Weights of a small GPT-style language model, trained from scratch on English Wikipedia: RMSNorm before each block, 695M tokens.
Each number is 128 + 32 x the weight over its row's rms, rounded and kept within 0 to 255. Layers, rows and columns count from 0. Numbers have three digits each. The size before them is the row's rms in percent of the matrix's.

# o: layer 11 attention output (transposed), 256x256, rms 0.0985, rows 220-255, columns 0-127
# v: layer 11 attention value, 256x256, rms 0.101, rows 221-255, columns 0-127
# up: layer 11 MLP up, 1024x256, rms 0.121, rows 0-16, columns 0-127
# down: layer 11 MLP down (transposed), 1024x256, rms 0.108, rows 0-16, columns 0-127
o220 105:132103100114133176160188117096128135140109129122138089129126165144134169149134125097106125169175101078105160074152173127138143175094100107117122134129161150069076161152145163154129122056093149136149140133147160195111115103053158127167125109091105159057168185119176081131157116124121115126179112099130139065160110083114163154169159127119134176171112203107119087128154083143135101102139
v221 096:121128138098164104093142140131148137118136113124145161155199150153070151084051170110044155181171080113120099127109158149167089123125086105130126130117150139109106107125114087081169096102080126108089143098139118129181129142181149134138157117126126071182188064091117147135129136172140132110083038158117200139116113171135102164098113140124110169137152163103140129113141110110091145123141
o221 107:116120141134118137142105144121131164201125104082152102124151099177075048111144164163112175157115114162135171153102086122110071183093123142099081065114138141099058130130089123122170095118111158118125153115155107085144071162099140109125123103072119119135122088142100137075158150139149096124125086148095160115111153153126068117082049147140125115129080201142113165169105093143075128125132
v222 108:132170100142091144111136087149147180163171118104123130202128221079191123079168152073124099152140109181130106133138145101147140103107100145141126128169110129139157112115113160101151123141152077092179117136144094145146167110098140139123109157101074191152178170166119118151095160119111137134091151196139127107102149159108170127151169171146130205118149173078119158144149142140144165123124
o222 106:099144139097119137116115143106107141113152157088111080098145155168112128097144149137146128144109105174217130170115102108132157109157133149128118165091138150075120107132174212124131135101122098128097074151141093154126133143128133203109109118123099106165126080186118129172155106140127106117145243181202098102139109202131085081152204175057101110179088097155138129103084161111173150143130
v223 100:115118133091154090127114184112174149099133149199094137114106129119157142122081104145076158102114111112108187125146088135150102157108169106133131112125151151156145109115189111120146128077095156132109145160152133093172110115116098104140128166071202082109188156057140108120099107103109143114085059159091177217140115148115076156095117111197122157130088121161133117099159125143176150130152
o223 094:163134140129137185154152139147101123134134082156125120112134130124129192086163122149086128096084183098131117153151089119167081185144148110167102097154132144116124143053142088156104089124103105062105061069115063080136088136142053091144161108099159129118162148169155142137129157186142109148093143138089088092146155101131118148088068153126114131114081101175086113102172063093174131205138
v224 101:149159151153107184125071075127156119151144139050123142181084149132181129123102105071167123149089148186132127156140135051132055136108101099148120134092056155113130127115146128090129129139115108148105127118146087103106151096091122137084153161089129189139092075116160160126097149155165168139157148146128120143145153100176148157133097120141139160121117174097158164101147148108134145129130
o224 103:132169083127163134117127146100083105136172112159104143188140127142149082154164130127135166102139154154099142152115144133136075116166155172106112140157122136162101128104104113100138152153165145099140101162150120144108162157103162099095134111092127161114133132128091204117124109160149133178139048120192126149120134105102128133207160161076127156148151102109084169083157128134140117182142
v225 104:102116118130151124131089126142103091096156167156155160124145131163109109081108074155187123127138197115164191121155111138134149128118132101139110126105161080194114085104128114110156113079066129088122136134152152125129095135139093140128135168096128129063134150067113091139094092131071124124050087126075073156145094092150132163159093106132162128118123124123094110140135114138138140119140
o225 098:124168119143152131075159058127151111101121125151145080091055093122092097127122119120143085069140175093105064127116131136141150109150157123124127126160124132193110090152118075107117128067175070169092126127135162154076138136089164118108140192106107114148094111099092083189190175104091065110136119129126073103171103166132091112161083113131161090169131149149122170146146110064124148146193
v226 099:132146116111154190080113117126141129108092134134156119154202136137135119125149100118127192141125100168083104186125100098120118092122090117147152165111130168098156119097166119083149145111125144160147178094082142093157073114133133148106066119131135154097189151172158092165099113100112087115093125066081165090064094117142146160061121132170115143131083120107165112117132116133144139125128
o226 101:101146149103171078124123124126133155115157165145116158168119165066100195147110132119114129122092084094103138099149101067077164119153127128107155157117084110164118131095140091128152156130122119165182149189126146100140145104104133105028141090173108075153151112142133181119171155148111102116103166094183077178113222103090151119148084170068186161192094123160113186080108099135133129098138
v227 115:133103109112101098135138082145122132112127079150105156148164135126153104162133092102092076133135117132145132086142122037161136141125108144091112089178092061123077093119143150128108158161133079121070128119122113082111165170103128163146113145150056137100092113129154136108149151154079122150115189128096160112109160152134157139110144096158127129131145190150135126136128119163173097121116
o227 101:132140103131101097122094108144112126097198112147182109168121099119160194100146133089110124071152125108110126106150129127133098106119123145105139134093122160120161077100110146132175087199177103168143122110122120117104120147162163115117116190130122152158135108154118164140159118135196093131087158086097141139165101143169192155129138123111135212205107061048099145158084123158123121156176
v228 099:117119128093134143129143166161157117087141128151131145138120110134093176144162107085097136091099158108193089162105117140134139104120139140109118179118134046124076114146140169132096125141130141135065050132069166083126118168124143132108161142173094122103140106075122163096140156176109231148150140097059159159118095117136135147097085084115175175104086124141099154227134077141110151130115
o228 102:075122121156117162098120201180118170101135100137067105191118086126150185081068133122174160096130168137144071160120117156165094123128145163131100141183175169118155149136108145171096102171120100134151097120118089141086144165166158098137098166138109131179114099136103135187093126176125156066147121144110119149114131154120140105148131161137165125086104139203084137148067108147167103097150
v229 098:144133122109127145153161138159129118035081100177103158165170112166153132112155112125154180113091126104112139145089099121106145116151185083136115140086212145174110125129102082165082127123070102083144112127112177137168023181143139137154151105165109121074140107140106134124158130107122151118089118199046128100157109053112108134124161118152147108097183133130090111102092159131124148123126
o229 102:156120155096138093120169123186113154077138141130132140107128123114153121137069156110202137169097177098114130109108119144169177111141095133108128160155063115110126124157142068116129100160105086129114100136169130167124019136205129094145140071119167161099138106092073167138095197154136146101134129094139149096132166126114188178170092111109141104115120113182147144165093196142141116143103
v230 097:078143100162125136105164176196117152136167140081127165106135079151130117090165174152125117107115187118069123045118112120130097119133104115125141143100084132128179156147125115189128163157098136142153194126127130125130197156128131148111126136114097139124171172090139143145128132131118123147108068164204165127108098123124139144147178129176081109167148143179141127108142103164110151129148
o230 108:153129169163148145112116126151148088144076173094076109177145127113137105137095117132113108150182135109114112099105122157146132059168126146141143132091104133059120094145147107171186103147132161104095230061133048133189174119164128122197099097076135123172142119142122112099112153084186080108112127103121133121143128141180108156121104092181155134144139120152116185159072123122143119227149
v231 099:164073173079147093149183166027142086105142154098137099121124154106111123144167138115113203155145074115153129126072109068043175193124140090167127129168101165140092124128156156118043097165117099189113137143126103157097162181132147095107145120142165116114189074158154164128173154130138076152149163134157160074090128179102114163149126092091101124128134109115124124130154135109158142119140
o231 100:167141086155112126091118143092086112090159178125110126135125187048152124156129136157149125201088099154097168218094128131133116123174139155061086081059134138133177140162165161073123157123144131075117107122210119168171117128111092178123097134122160138097184148094135104109129082100149110100175143165123107158097169075095176151144158141198142115127101117091059112079148141121113150024157
v232 096:130140121078095156131086131128175125054110163132126118151173165102169141142067146129107113148166121113184078159132119117141104128108103143097142173105137105146160201143161117133127107168058123123126152076108118074125128127092210179126078162203154128068196144137117161167109132135118114099109099116083119117131073136107080116088124111114192130083182120143123142155137134122148101144041
o232 101:128133082113101089146152157147095107162117124105180111105152173124178106054120142101082141161143119139169120027102163188130145120141129130061128129098092078079108143135195108119074151190129194130143145111151135128079052092094096122089164118112130123101125126094129168139124097131070135176112160156094161135205139131147066113116080110096094095101072152117125104155140149143142123155131
v233 110:156130149123113149157156055133161086074093111091151153138139126170145148185121141135106138052126140126114116152134114136090103165124164138062122201068149170144073144118068160168126125172157068142045120093073133130110149204122160130117129125161113132086051080111128146131170161143130139136117136134128128127157156172132132184105140108198062117081130157128147155177133155139143115134116
o233 102:134157138124097092075132140122111125111147058115111121100133088153166156139147075190110204108085165099128181075058136117108084073155188156084109112128132121142193057116156168124142124169115115162132123112135108119117158139111171149133109171152101084108128063139138186189145114099164163056091159099159142145136105136133123168149082131098146124059120121130103147156114131181195127125129
v234 096:153142167156113131097110147116159116140063175091093121102080119125129179132151153100140117140155162119121125124098121126136167181109181106112125132171097189134120112147090145105186094143113156097132115139113066235093188104088090127137194083091116199151084098146148055128151145083121122114139115122151144157135103090132162121166096094162147118128144106067126146162124134090103131130110
o234 101:121116099113147083108125157135099143120112105051087111122132149142086185091121152124112193133146063141131127130159141107118073139154039104112129171145125152190091145148120131143142103100103132118158087149151187076138103121122054145128088065118107122095109100154163164148103108153086092127112133136130144178114179146126112127182108145161164126080133109137093125125123122181112136000098
v235 107:141092107138144117111118129141136148107152104195096164225082098140146114072122074104082100131087108140128135169194148112190159104130159109144123152186131128119117095153113122109156145146133121103137138156127166027164074155186120145176098138126126162055174181082115126108113113100075087120129152134164170206126131053098112129114161090183138110163121125166126080152140106133147141144179
o235 098:161122141202139185178127144124124123071143138185139119141095149147165202182119131122130058107081124136118106102145126119129133162087109132134094100151087113159121103142163153121172098162144094146141142141072134061102178162169141115085148135139114154089113117102152123106103150165051114134112110102163141156118149114113123128169139105103207095149120120157110160129142138142114165251240
v236 097:119067140101141111131109172081147122126152117155148098128165156105086152131130095128105221112166159120138131172140169140095112107134131132111126133058166169080112169136154147108088143130152141190083076119186131133115125091109150110097127203196170115128150127129133118156129164136110115118095098166124108025067162149130155118133087130100122108124097091120122184110131105119134132120093
o236 102:120097085110109139101128067114175133160126145159137133194133121153076139123135129208161077119132137152157076094162141189095117127185181188151154125109144079133131153140107061075136128158136140084142115121209111127146118116189115108151118141159137127080134154098147145159125147147173128148189179157128121088155145124172106183112172156147120143092075147108069147107134168142120100030118
v237 108:153148138129110154125164157129158083064111119190133150096112074175152134155180160139110142092125164141135126167166090146051117100127122086105086152045120075112098116134112160183076139147066126090057081133053125086114104190108106120149116133167140131129162133135107124111113155124132193139122108103081100163141101084122102173157130111135147095115146092205136133207120137137121072136099
o237 101:174093094128147150115126114128116076139143155076141169138138141119136167145117159151114115088093160095120055161122120156083160100136143099114141169164132128129177072067124140139113108175138097163140176084100139139152078177182188107119170139092104158185148097117141141144119038083130123166099117106160118108153183184167121177156200108095143102086136116113112171108153079145144082200115
v238 089:124123111169102119117168105131183157117073140104142116096115104134140105177102019149082116120194129112110114101158089089139094121172174141114151136039141120141127144120168130146025110149148155205132185148084144158161114186153094133159162152164097122081101211131064156120099108173148139119145135124142100185117120111127137156114149153112093098187152159159143100083139152130162242126137
o238 106:085137127121110108159164120129123159112130093161136175119179166145138094140110086148117167101096074123116138126132132116137115119084130145171174159100182078115197190165207174188134159157117195177163169158100126132131098151108154154152103156102100120131114109144178158168138187139125118120057106173135168163120071161153119170136179118196146083172144155078169134109115205128109162163103
v239 104:142127085158147128116162148136172166086162131123103175181088108128151138113174129093085059156141133124156105105085092110162110077096180100147133134051086132130125119134126141136145159136163120114129114107081135139136164122118157143093173184133109198075143161117080170127151165168157080092077137123102147165097140150142099080213163163194149086138151109157126094131139151129167141143152
o239 106:187118120141121154209135178096134135138163161100079096125156112079157116066143153143115158095109099084070116130124160163137172120119191107091079172048117134148137115167129108093092149091152075173092088150124151174097085160112106177101124124066157139102096141111084080172141137145163140068094122128096168129083182190054143120150124138150115194097162119127095176132174146154107135147131
v240 098:148094147088213160157145154108135079118097101169078144164096111186151174159173134153082168172076053114118162138118102137098140162175119102158136188172171046137117125141170067144131103131097130152167152109128143078131109142189098066158134123112193063087116067109102110117150046154149117161159154130133148149169052073113130126091117109139188138124132120171125135086097130130084159135150
o240 101:185122087117138183065141173129133148138169147123096113095169097173121149183165107136149094173124144156125148130162118104095126123148116102137124119124128147164086130154154101212132165177180157066167182123102109163220096124100152085157187126094120098087147151089123084176113108064094124154120117149183193150122124069124087120180130114145161114155130137164150168158178122147144101169085
v241 103:125088143128175124167191121123137120113120086178118082152099144130114124152083152179059186146062069134034166132093144137086139129150131122139119114189092181092116103141119152090141125103220143119096152120226121125243158124180071131117115099123174112163138130152148106138148142150111104162118148171142161108155095110104078123134135130138076096128113133128126132072148116105116201112173
o241 099:146125103142123146081120124076135132090164080148117126116099162113175095168152091140070168114082140161098142134133127105090155155144086134120127051143118103136143124108089093153108118127133132108113125170135150105132089163176178123155092119137088131186148135109120112139148172122156094151138179182122133123134091155087119140143092105087092122088137151088183140114081137133150131033099
v242 103:148151113161057125117115167174131127112135124192147129118088094163124132102147092159066099091128185131210133106186108149186206109126116111132132185176144129099151139119170118195111152203147098086072109143161136068091083131073175116119115110141089159137131111089178105108163138122087114151105178085135131114091110141130140064114115161143135072104062106175118134176124117186154100143092
o242 099:112149120152095177109095125086115086097119123172100089113137094123097140121113169121131066146170153100119126105164089104088122128151197116120129104112161090150136127099073150149103125155144091066169104141153125070127157134111155131139111128130134127128162144119134112098117092193194106098097089106127132100104119097115111163075131113075182106094090137105106126107112131150137134221117
v243 104:114173114155111114121129205147129122093110115187147139115146172114142157059146132130106082125141128105102109126143089163090135070103150110129103147102121132134179093142150186175059132197102149109084106100106115093110094124047104145097139122065170155112143180087142098139151158148137144095114157110075130143081135082158109114121104125207154089113079128118150166146158102158114061124136
o243 105:145149086158156051149160153122140121083107149142096151197100150178130139141098172121150121115173177075145087120089090109157070173130141129100129187172111146147110096156143090094141144177101096084129080134134109180097124128157106206175131085064135082137129109131119161127134147145145129121131121186113121119106079098111121168082150141167175155129088069138133114128162045110160114163140
v244 103:142132151150147097126140111100155115132125090089156130088094149181130107135124156127134089095161028129128070165096138089146104158105090142119135176124185187120092169124144128108106130208109112149115070084135137135072158080130136145042111140133092109147109050153145142139129147184135176165165239126130177117129155131109123140107146129124183147138066094153145180118109187114097139136104
o244 099:124161124119122102120166127161157125110102141113131096114139113152119161167117114161104142197114155167203145125116180167126202146106112140097107193059154165117115070101150153048125096109107134140098137119109132149126115133150149141167090131194105116175103115125119144131114124096187105219156089059158122137109127095067088157119147128151138145064090157119133132169147125147095110137070
v245 096:112083159137215032128121080084145096133107097122173161104095081128044161132116122123124170102178147107098101108121163180097136151132177112110105105129186147089131113146128151105151128109144118104089113140173144127127119192150117116074154091117123138102082116161159124142184115126137127112111099120142094112151107115135112107181057109134160098117154106097106128120147159085082126144066
o245 100:123128113133124117122092128143136139135062107127143177125118093131122143078167162120036127094050160113159183112141109179161189105145138141179114162148140198172054162147135124095169128132158155104103094093162088099099116107075124098121168151163173086127122119130144156087093114141122202123121080165156143102101132121129118157165124128136131103096155121103184149085113132146100109026116
v246 126:113136130172140177166124060146123138128188139133113091166169111147101122091131056107162154142114110130122140124156153123175126095127154102133130147145147149133102103144080136087188139075144145072124181110087153130122127145204112081144137119072109167145113192170150113150096096130129131100130107134203076066206169132140179174169161105213154122103143089088116124124119139133158102136162
o246 108:070118158094131158151119160124114161145157133126077099131163169113166096157119115156168154087144131130094108137112128116155087177105140136136130167120066073115134130141105130122138124119154154123201084150113094148105114116136100097131098081098191124120131108116083085164120194087084144104115084121092196091151129121175135128122173123076097088066117067089148152151150102127112100202162
v247 103:146095140100186067100182145083109127126085102106132058097098116143119143095140141121103198111160094136114148154138127157107167150142103117072115137121130126144178120132156130126098108084135127144111130092126114150161143098062116137143057154078189083171159099181139145121069130122164167154066145144092126177069128131149101133140122095143130098123086063126113134153140123062138161131149
o247 100:174117091107109137127111114121141109136089100108136093141117110128078132080150099096118081206071126126162185081120120186142101094134106045179092061169118175185188107126142191122120142165074138232117113106167177073127149153179101142127143129127128096102130139122134123087071205150173204161110111118116146115117154130101153094117069095116094101174187167133021127122153097114115149164119
v248 111:163126134121156153151177080136100146117125107117150174112143120155086145122106121101120088126128070141111165177139129138185159069177123139120128103159125128135056094137093103104246155113149139073150139126163155092140191174192105111149080103101115100134147149149122065115133158116137139134092104143135141131182158146117077140114155095169111144117068171147145116057123133119098159116146
o248 103:088115137137130123115140187125136192145138153138135117117154101093133131090090131098163117122124075144093179130172112131183151082077126101131104078141127088114116102146094094152097169152188149105123152107091122154103098151107086164132118091073150070117149104154062100133094102125162080222172180125134141128097129134148158113137135067158118085126123088100075176139156161159131128108168
v249 094:135137127168123091134200075136217114079131149075146104120121179154163101103088152168083091078129178109122031099168095095110079085148095137094118198089119138139141155169116129160112109144129189118104209153095147161155121151159155164114136054130097180098114179131121158168106165113116185117100109170114068085114137081137102151150139132079103129111138113133142143165141134151117181137096
o249 106:094159090073136122073134080127157106115145121169107119115121177102111185140089084133106058113101214107160117146062107022146137111114189150102138087117122058133138115102091192072139102133073198172108106114153156105074131149117130114158177112153164228110199146221097109161120171058132083109127120189127160119131128125175093090115134163149183118121095115155149123132069160117153155114124
v250 103:134106148079145079104144143188123096130167116100179125111121092177154147132049060140121089104121127105051152107087100089121169099098100115103134153127079136155148092126175083128088145138175171116142140111171139070100164190140082140104135154084089143104129129115150095104132179119114176164109147146075070132099161080143096200090105098175105151094112136169156097114135028126143124100119
o250 103:105139148149131160063117155152113121085053147145154179143137118129124194146087114119125109117159188177112141162112096105110085027124155129072133168190053058078173069110100146204124168137124097085155096106115125133074112136118113110120148145124145116125096135141156138152118170160147145105102126152171151101168146104098136134103073123121118147154129128126118115130131097085098071081137
v251 121:096063165140190093149211077150129111136151093108160165098098191151089156138136181119139078133103094124110094113115108150142127132153139155064117140166090175149103117123147098137144156130186088110149091132109172136079173203123150145105114102180147096178106108133128119127135131136162160188131185118134133095130144181170077137140142116178078138129114135150129136087096124129092158131133
o251 108:114164096120089097116187209129150143065108149148137100147119097170140159170085134151119155109126126145103082173093129138143102129138196121075163102128122162109141090133108158194131151139146098127127131126068130078140119127054120119184152104127120111115102153043110129143116101125125185116067155126152156146121124121121140090179157126131161182115124125085096157136146146124128116000160
v252 104:127138156079168126129144143118123125146122138104120130113166125127100082112068097155182161146103051124126129111117179158078097109131080162098130119145155119109157133146162143167107121108101129173142169120183118154159058071152134121129130121130109128174173179189078139146121075133094063110160105111181072062149068128097121125116146115069167120124180114114077106041151069131135133162140
o252 106:171122166154106127105155068098164139132127156098105140149067059108093133177078132114145163156069140144103161146139136115146127102185147163153131173139189180098128151128087135088167138115115136176148122096129168137123094078148130128204121099095169140173115153160120077114043133147080093134155159128129110098167090105105096160105107156174050123154093092146128110119140146067109073220141
v253 104:107117115145124140111143134116118139143150124186168163119121050114100156096195124158110115127090146138164212105143151188124169108113108163111102136217088093124112081130150110176153119166141119134068118120098125059188082110156101103097130123151136103157136092077133142130157101171116118114125138132188146108109094113110095082138127092117094108162140183186102141171113083141076063132112
o253 111:134081107156137109123158132144095142136156127096178079169140049116140166078121127115111110102138170080102108165054105130090125124112142172132138138091145163108145160110097160145155156155148149159159157079140163164122129160145131107144050093139083100132111156146136094113140129119164052096125072088152149153127101080096123101141051048072135110137098143173108143153132144144096144071191
v254 102:130179126139062207106128102127131143151103125100157074111111127148156104128082141088085046098117132149131097150171140170144129103162099175115117181137140137125145119119132116137116074125117085075181146121131097112086123153138114141163140152137081198159133110102166130122095137135123171104177120117144133161054179134153137094113187136145178160075111105123170163149135079130120131140132
o254 101:059069190130189112068117093133102181122094107158116079134129125099154143141123103126183109103155159099088152154126159075160140093193115138143114123138176150139142150142111103126191160145090117132155090078136131083131193167096148105133183154155097133163149172093153168148113163156132080111082164121104187099105177128123153087114120130175128100073172110147079138092174103124093086198076
v255 122:150107131097097092167155150128119119068123112075131156137167168126180142134111138116144077089154090131164095115177083099091125118135119106097111186130088192132082149136176107153112117116112118153073086094117135114101188166056153125078111123131164116127116115162190154124175139177105075164141210142102143080099160138158101143115115138172061117093096134103140127172132122116091142113110
o255 111:164134049105099146113149162092104128084154177115163138110138077102152181114080092120109129141115134127151074131123117102153066153157144141152147123150134123123141120151182155080135093169153191118073129178140167073114131187087171137154129120137115134141143120157131125156113167147163097076075130147188113156111148072134156145154075098135128151128152156092176134159119100144187133152098
up0 103:127104191146140138137193164114071110092122099142153135172112117142116087133062196118077144178108080106138159180154051133097094162121099164200101112164117130133141168035128117082092119143092116090161124153142095081151095124133154176125152100145112118167140149125099090124183086140144106097102147094204108108147147164110147136094171166052136128084077154122117150129068175148070152124129
down0 105:132102072099123141148184128145031158140097101177090128137129128121118147126152150092139117165147104186157134126201149099096159189154132141061128186177109105123108110110153162184082167127135093105156174156159080123128187128054155145111156062119153134221114137138098151113148106195182107087087143128178160142182096114134088124087118112160114126104101162167084143144148126082109163153142
up1 106:113159143111129149144158083110155147092045087165106144120153135210124127162147121087132076172136104147155147168120112102165154131163138136164136079127144135169140145038144119167063146095055096115084161093188057135062141135131108120123129182184143116151132149117138161116107167090142100093120189119097134153124086147123105180139115139145147153122100135106123160138116164103065176087159
down1 105:115139162090138065140152202137123112102143087149081106168169136156126160138096182078166098171163169127144116096107189069096195159118116113128146094114153061123096150104129120138148134123120177130145093114126133166099126106147111194100081114077173092105116086113129144178124174137188129131153134099141108103123149153147156113127175179165111135115138121120156156156097081188060197098113
up2 109:144114140124150132156170111156131082139076069135133115177138110116154145144198127123142117082145201177159120140121137161108171128150150143121085113105098116070126089076134070101128195137131139101102174117108093142111143132147020130165106151077100162157159131163104100123200078091111145128069170077113104113170126119081174090128147110161069204129132092134138165094137115108126134084216
down2 109:096133134095129109159094121158084129093130132170179132063111140161161166105145151150115111150145107167120135103114140084094164115158145107168151117130120114091119122182157140067062092164114083140157115130107127174135108133114132042056120131126211090172097155152125161166113111116156152164134157087075125208180126143177158145136122114173129111162094154147174069196101141122153126090109
up3 096:115174134114138081160090099112130121142128070213158159138135183149137124066126098089147022173110076103116127103142097108110175103103117156113108142096108102143171160126135099086079112139146150149158171104050109180122083094123148129148160115130078145131063133162062125152136106093088117079143124146085085135102169202094092123146213123100159130161127176097145163141083172132064177112178
down3 102:161122147176099076126168077162124161157157156153154182099169191156125110124116114099111124167151073183124192122130098120079193136241191118090098108096125043052066153158168181104095175160070155128183160159171115136083115109105142091142122095132121074047142092184109132051131106117099088128116119131111109113114117123133083153164099139069133142167115196115168127199122112127144129128133
up4 102:136148095131120124146092099134150127174103123193166134164140158143164162098127098099096122129107110153114121104181124084128064121095124149115140150086048120063218115163067100151138097061149097125115113114123106109143143139172112133083094115156114094141075104097126098142134171083108123142080147093144159167115189087129177129110139091115141185128202082090128139113091172130089098089164
down4 102:133119163098119142143117119094072101151078180104070146090105080149178140103073139098121148139171181147112157089148073178096118166144142132140141110082125072094141102203146138074165146120096080138147104097049149151160179163114150146106131132075167140059123126116138155200141161053099131076081153137109157075138128141126156121131184130131187116119128095063095147098162111105143142128126
up5 101:110157138129113163100079106117110152135175157139173127058082153218145187166102157113103036129093154173056109172221057149108131135100067135170084143162110105120114166124139109119173090136148162123106115135164131111167093124112144163149119116109144087135112095136112139126146138129120176102117153109074071145049104102155125098115181172128160105143122096138134149169131168112085118101124
down5 105:115117122099107137172128142123132136189206137118143156077145174192149133154082183095080146124124098147120124191138115119137151103119152145077107182052172138112136130097073133173100161081058087131207109129088156165103198098073112167144073097171134097115094100114143136141057135123061153161141142095093133112119119155147157130149150125129168108146130078087081106121095095173171112133185
up6 107:058125148102133129139059115132091109175118173164094138113114148197165125171137109101112109104166134170078171157069129170167107159161098156127103103154102083116134136107128069216141114110111135129162153085168118141165099160126058221094088139094105069158094149106132076115158126102168113081164112143106111120119186116086100101089154161132150152091131198080106149109123139145112126097125
down6 102:160118103147091097088203099085157094151097110137150168107088117115122136067107097134118070131046153153180165131137123106117131103155150137143152151117151108127130115096165166130182112140177104096142107153105128101129171137180121088089189067179124112145135142117141145167151161099138069074202118112144147184103143145140129175079186116089113105140168193085171132087140106139103158139165
up7 094:122167138093164162130076061107097068160123063076170134168149100124135103104194124109110103103159089159136132163142120137147121131137126155146144100137108121120135118129105140134157127143089114115186096173092122075075111182103128149185167152128085155210128105172122106171138208157162114169137106183124073083158145101140157132126085127163117116085087124148112146177134099086092107100154
down7 094:143082063137159152137181107137108108134118126108070116121141149146149144150151143159128160124140099082173163129106143079160191205158133146112164118096138133117134120121140081106180131126119126085072076091126110154151140232124122133131121097158127106179180053195153125072108102117083124255102112151133140117116121119164110097125163083104062169141141151145114135166216113090096134212116
up8 101:105131157113118120186145102088143112166172089156096103142143121159148145182093164122136112137128123107124132168137086098152133146159101155175123124098069086070122131153137094091160121088152115036101135166165101103187138140126140167129094206106101137139146173188148109156153174102106138130087120139134149118156112171081133117135193142117113105125134165145159167078089186114109176141182
down8 097:167100187165084088148133153119086155139128097169120115121113112157092151161106115139125099055148119146151176091137108163132144156182143119092116184130110122105067120159092115141119119091100181115134101159105095084157153176130132125119108132131105103085168144203130109128153136126089125133096093123151199110153120158052128160090156140139155116127155149056151098146067078093135123196186
up9 101:108085170148230147118092152133093125170114179099195097140103108152138117086196162104069126110072110066143119160129084150127116183101089156116047162123163140142107108039147157102145057099108104077094165066108166149131099144137086123199123158131118096140126095181111101162104135131139145097155188109081127169156140129109123125086109076174115156104160126132134104150135168116131089108222
down9 117:149077138080163106178151204100075131144147120148196137093103124133134139145116105150075116075104121128150103148118070111085123141164095163090103139131133147133073133186128204065137156087105096095125110216136117130068149095054145197134152122170133105158146130135123082158118101132120111069130133144132112170115133185126081087113149037116088118175139131167131106141022120126160121120132
up10 104:145146145096135136121132104131164114142130121116157112126148056106145133108126095148167144146138079115172043169162081084120142146127126184130081138149142182128142105110122106098147169187030108171174182125074100144147108145122103120160083136145132068109129080102146122115138129152151178125112106151155123133082088084136098106044184140097126146078103140135208147175113077103127145114148
down10 101:142145124132107100119113173119095056154118149195156100153147161183130154051082148138167139173173153105180066146068078108126174153147184111120073125136151173173138095162135155141102135173122112161160165160154111113131114133180130079127078070113128102067091100149119096108157118151188095102084140149155066127069096132131161104135167129108106156136121141129176114152118095096110098117045
up11 090:098151173082133080100084077109113123102147077124135158172133088143121097162130188122122091168111120109157075214127039137179064137174176102133137156145124159150093173120153097159117095139160148129155150119139114118160093151099118151098171124147157142072101082133071146124152121104095163117128125110134105128123094144127118168105124166165163169106114171118150115067050128058079117120137
down11 091:119115152098156068117130105123088110122108099115107152144083144130149167091187088123112098118136144094151091125101142103141096133117172132116130134120094073159180123114140155153141101136119166110186136120200173146116133109075149153084083124136201095116169174148101152104115121103157146143149110160093136142096116170218093126138150145144108129089184056095083173158085101129152105154142
up12 093:056165134063165134092094174076125098149122073129102161154053122183119159142129110144126147133100140165167185143130101078094118113118087118104098123149099108113138166117185058123139157109107166114167095154117108158105158126093112155140087138078143081101058128179082157110143159160111167157148124162055168144076151156122180117131154120079134106166092136123100148057110156106080092104161
down12 095:188156100167106183181155100192157141123121123088148059171104152200130213145078120075155121145040137152120132124127096170098138146137088150096123138090149103071159101160137092149151093100110102131153105137081102109101119104116077140122116118074119111157130097162121155131107132091151134137122181166185068123142081111119112107158143107097146125157148093180134090128174081137100186126144
up13 102:106118122137147098137150154152148132151162163088106173073098134172072167153094103131155151164102122134092195090173123092183126178135093129109117168130076110103042104107149154135117119159089153015137126155133105145092133151107179145108162128155093141117099135154207108151142144158171144103127106172160145096121163108133153103149174130139155134140090114108190125128144146068130185121150
down13 100:112122148103128135118130164092173134085122183101139182122168163127121111129084148145125148129136143176133126185085107141120168153115057093115178185129086101108063073119160149102188096172116126108129186102165102071151111131165159142144156161105127165103180113155190138131073168121115100132182074149164132165067159161067104126119097047099114143121126148094189120127143120080095090166116
up14 097:139121127093129097220105085125093140170107104144143128206165165144143125138085132148089145095123052154145114080188147107150142140100100166165116113067151201150095169146107170167178114131183126085108137138105137155119072085120163128110123125120139137117137099131109166144121111175151093072125139147175127111093112140052125145131098124168176106158075127103159173153132136143157121108185
down14 094:119109131148049150032111167130118137182111184128160130092121140118115123136148141102099145140173131102072082130105099113133106188099073117148113120148096159124165119155140104105158150134092170158154108136147093176167135146066154124121099139051133110126152153106118146138089134196150222146129094169104120121067186159111102155187170175109119119134199088115092092078134131076109089163114
up15 109:105107138108140163152127160147077138070095184171186133092121093125091171168101130135082141125069099140127092111193084152144101152070147117183075105134140165101120121140162113180098114125100138094109206115073084083094145177132129124164102124169123156071146104098123105128143080176136130144123115127145100134107145130076179096125119139156150109094118118100190130122137123143113116134183
down15 105:109094123134139106132137134135162147153157143169219123095128130135057157143139111105169119171096127124076110090118112129131146129100140150115139081131131140127140096219114131075153166128102155104133172106129164179099088140161114093155167104146098135078166141090099148153128075118169178101134110157108126195086105122132136182112124184128097114081123078095147042138103136147129153077120
up16 088:102150124113153153164146133109095133087155163113096098086126142140092091126121121122149101097152165087116145113134100102145125188159135139152097099114103078111157133003127096131107141098115114069143091070182116170132192175133144128111139182083026149169163153110130089146081141099107161154169166089101165133124132160038166070122161142144134137091131136153118122083049122075137094092136
down16 091:167128123176076137135070095116119194120161186193071117115139187128093123135144101087108085122134157109086103147070166118139156133139141108062171152131132100163122139179157134136085135157144125157161120144197175098124106124118163105125107154149147161094168158118144198133087145121185151148129154085124142134121097115113171178118096164196122147081151055136106106172059123219137099169146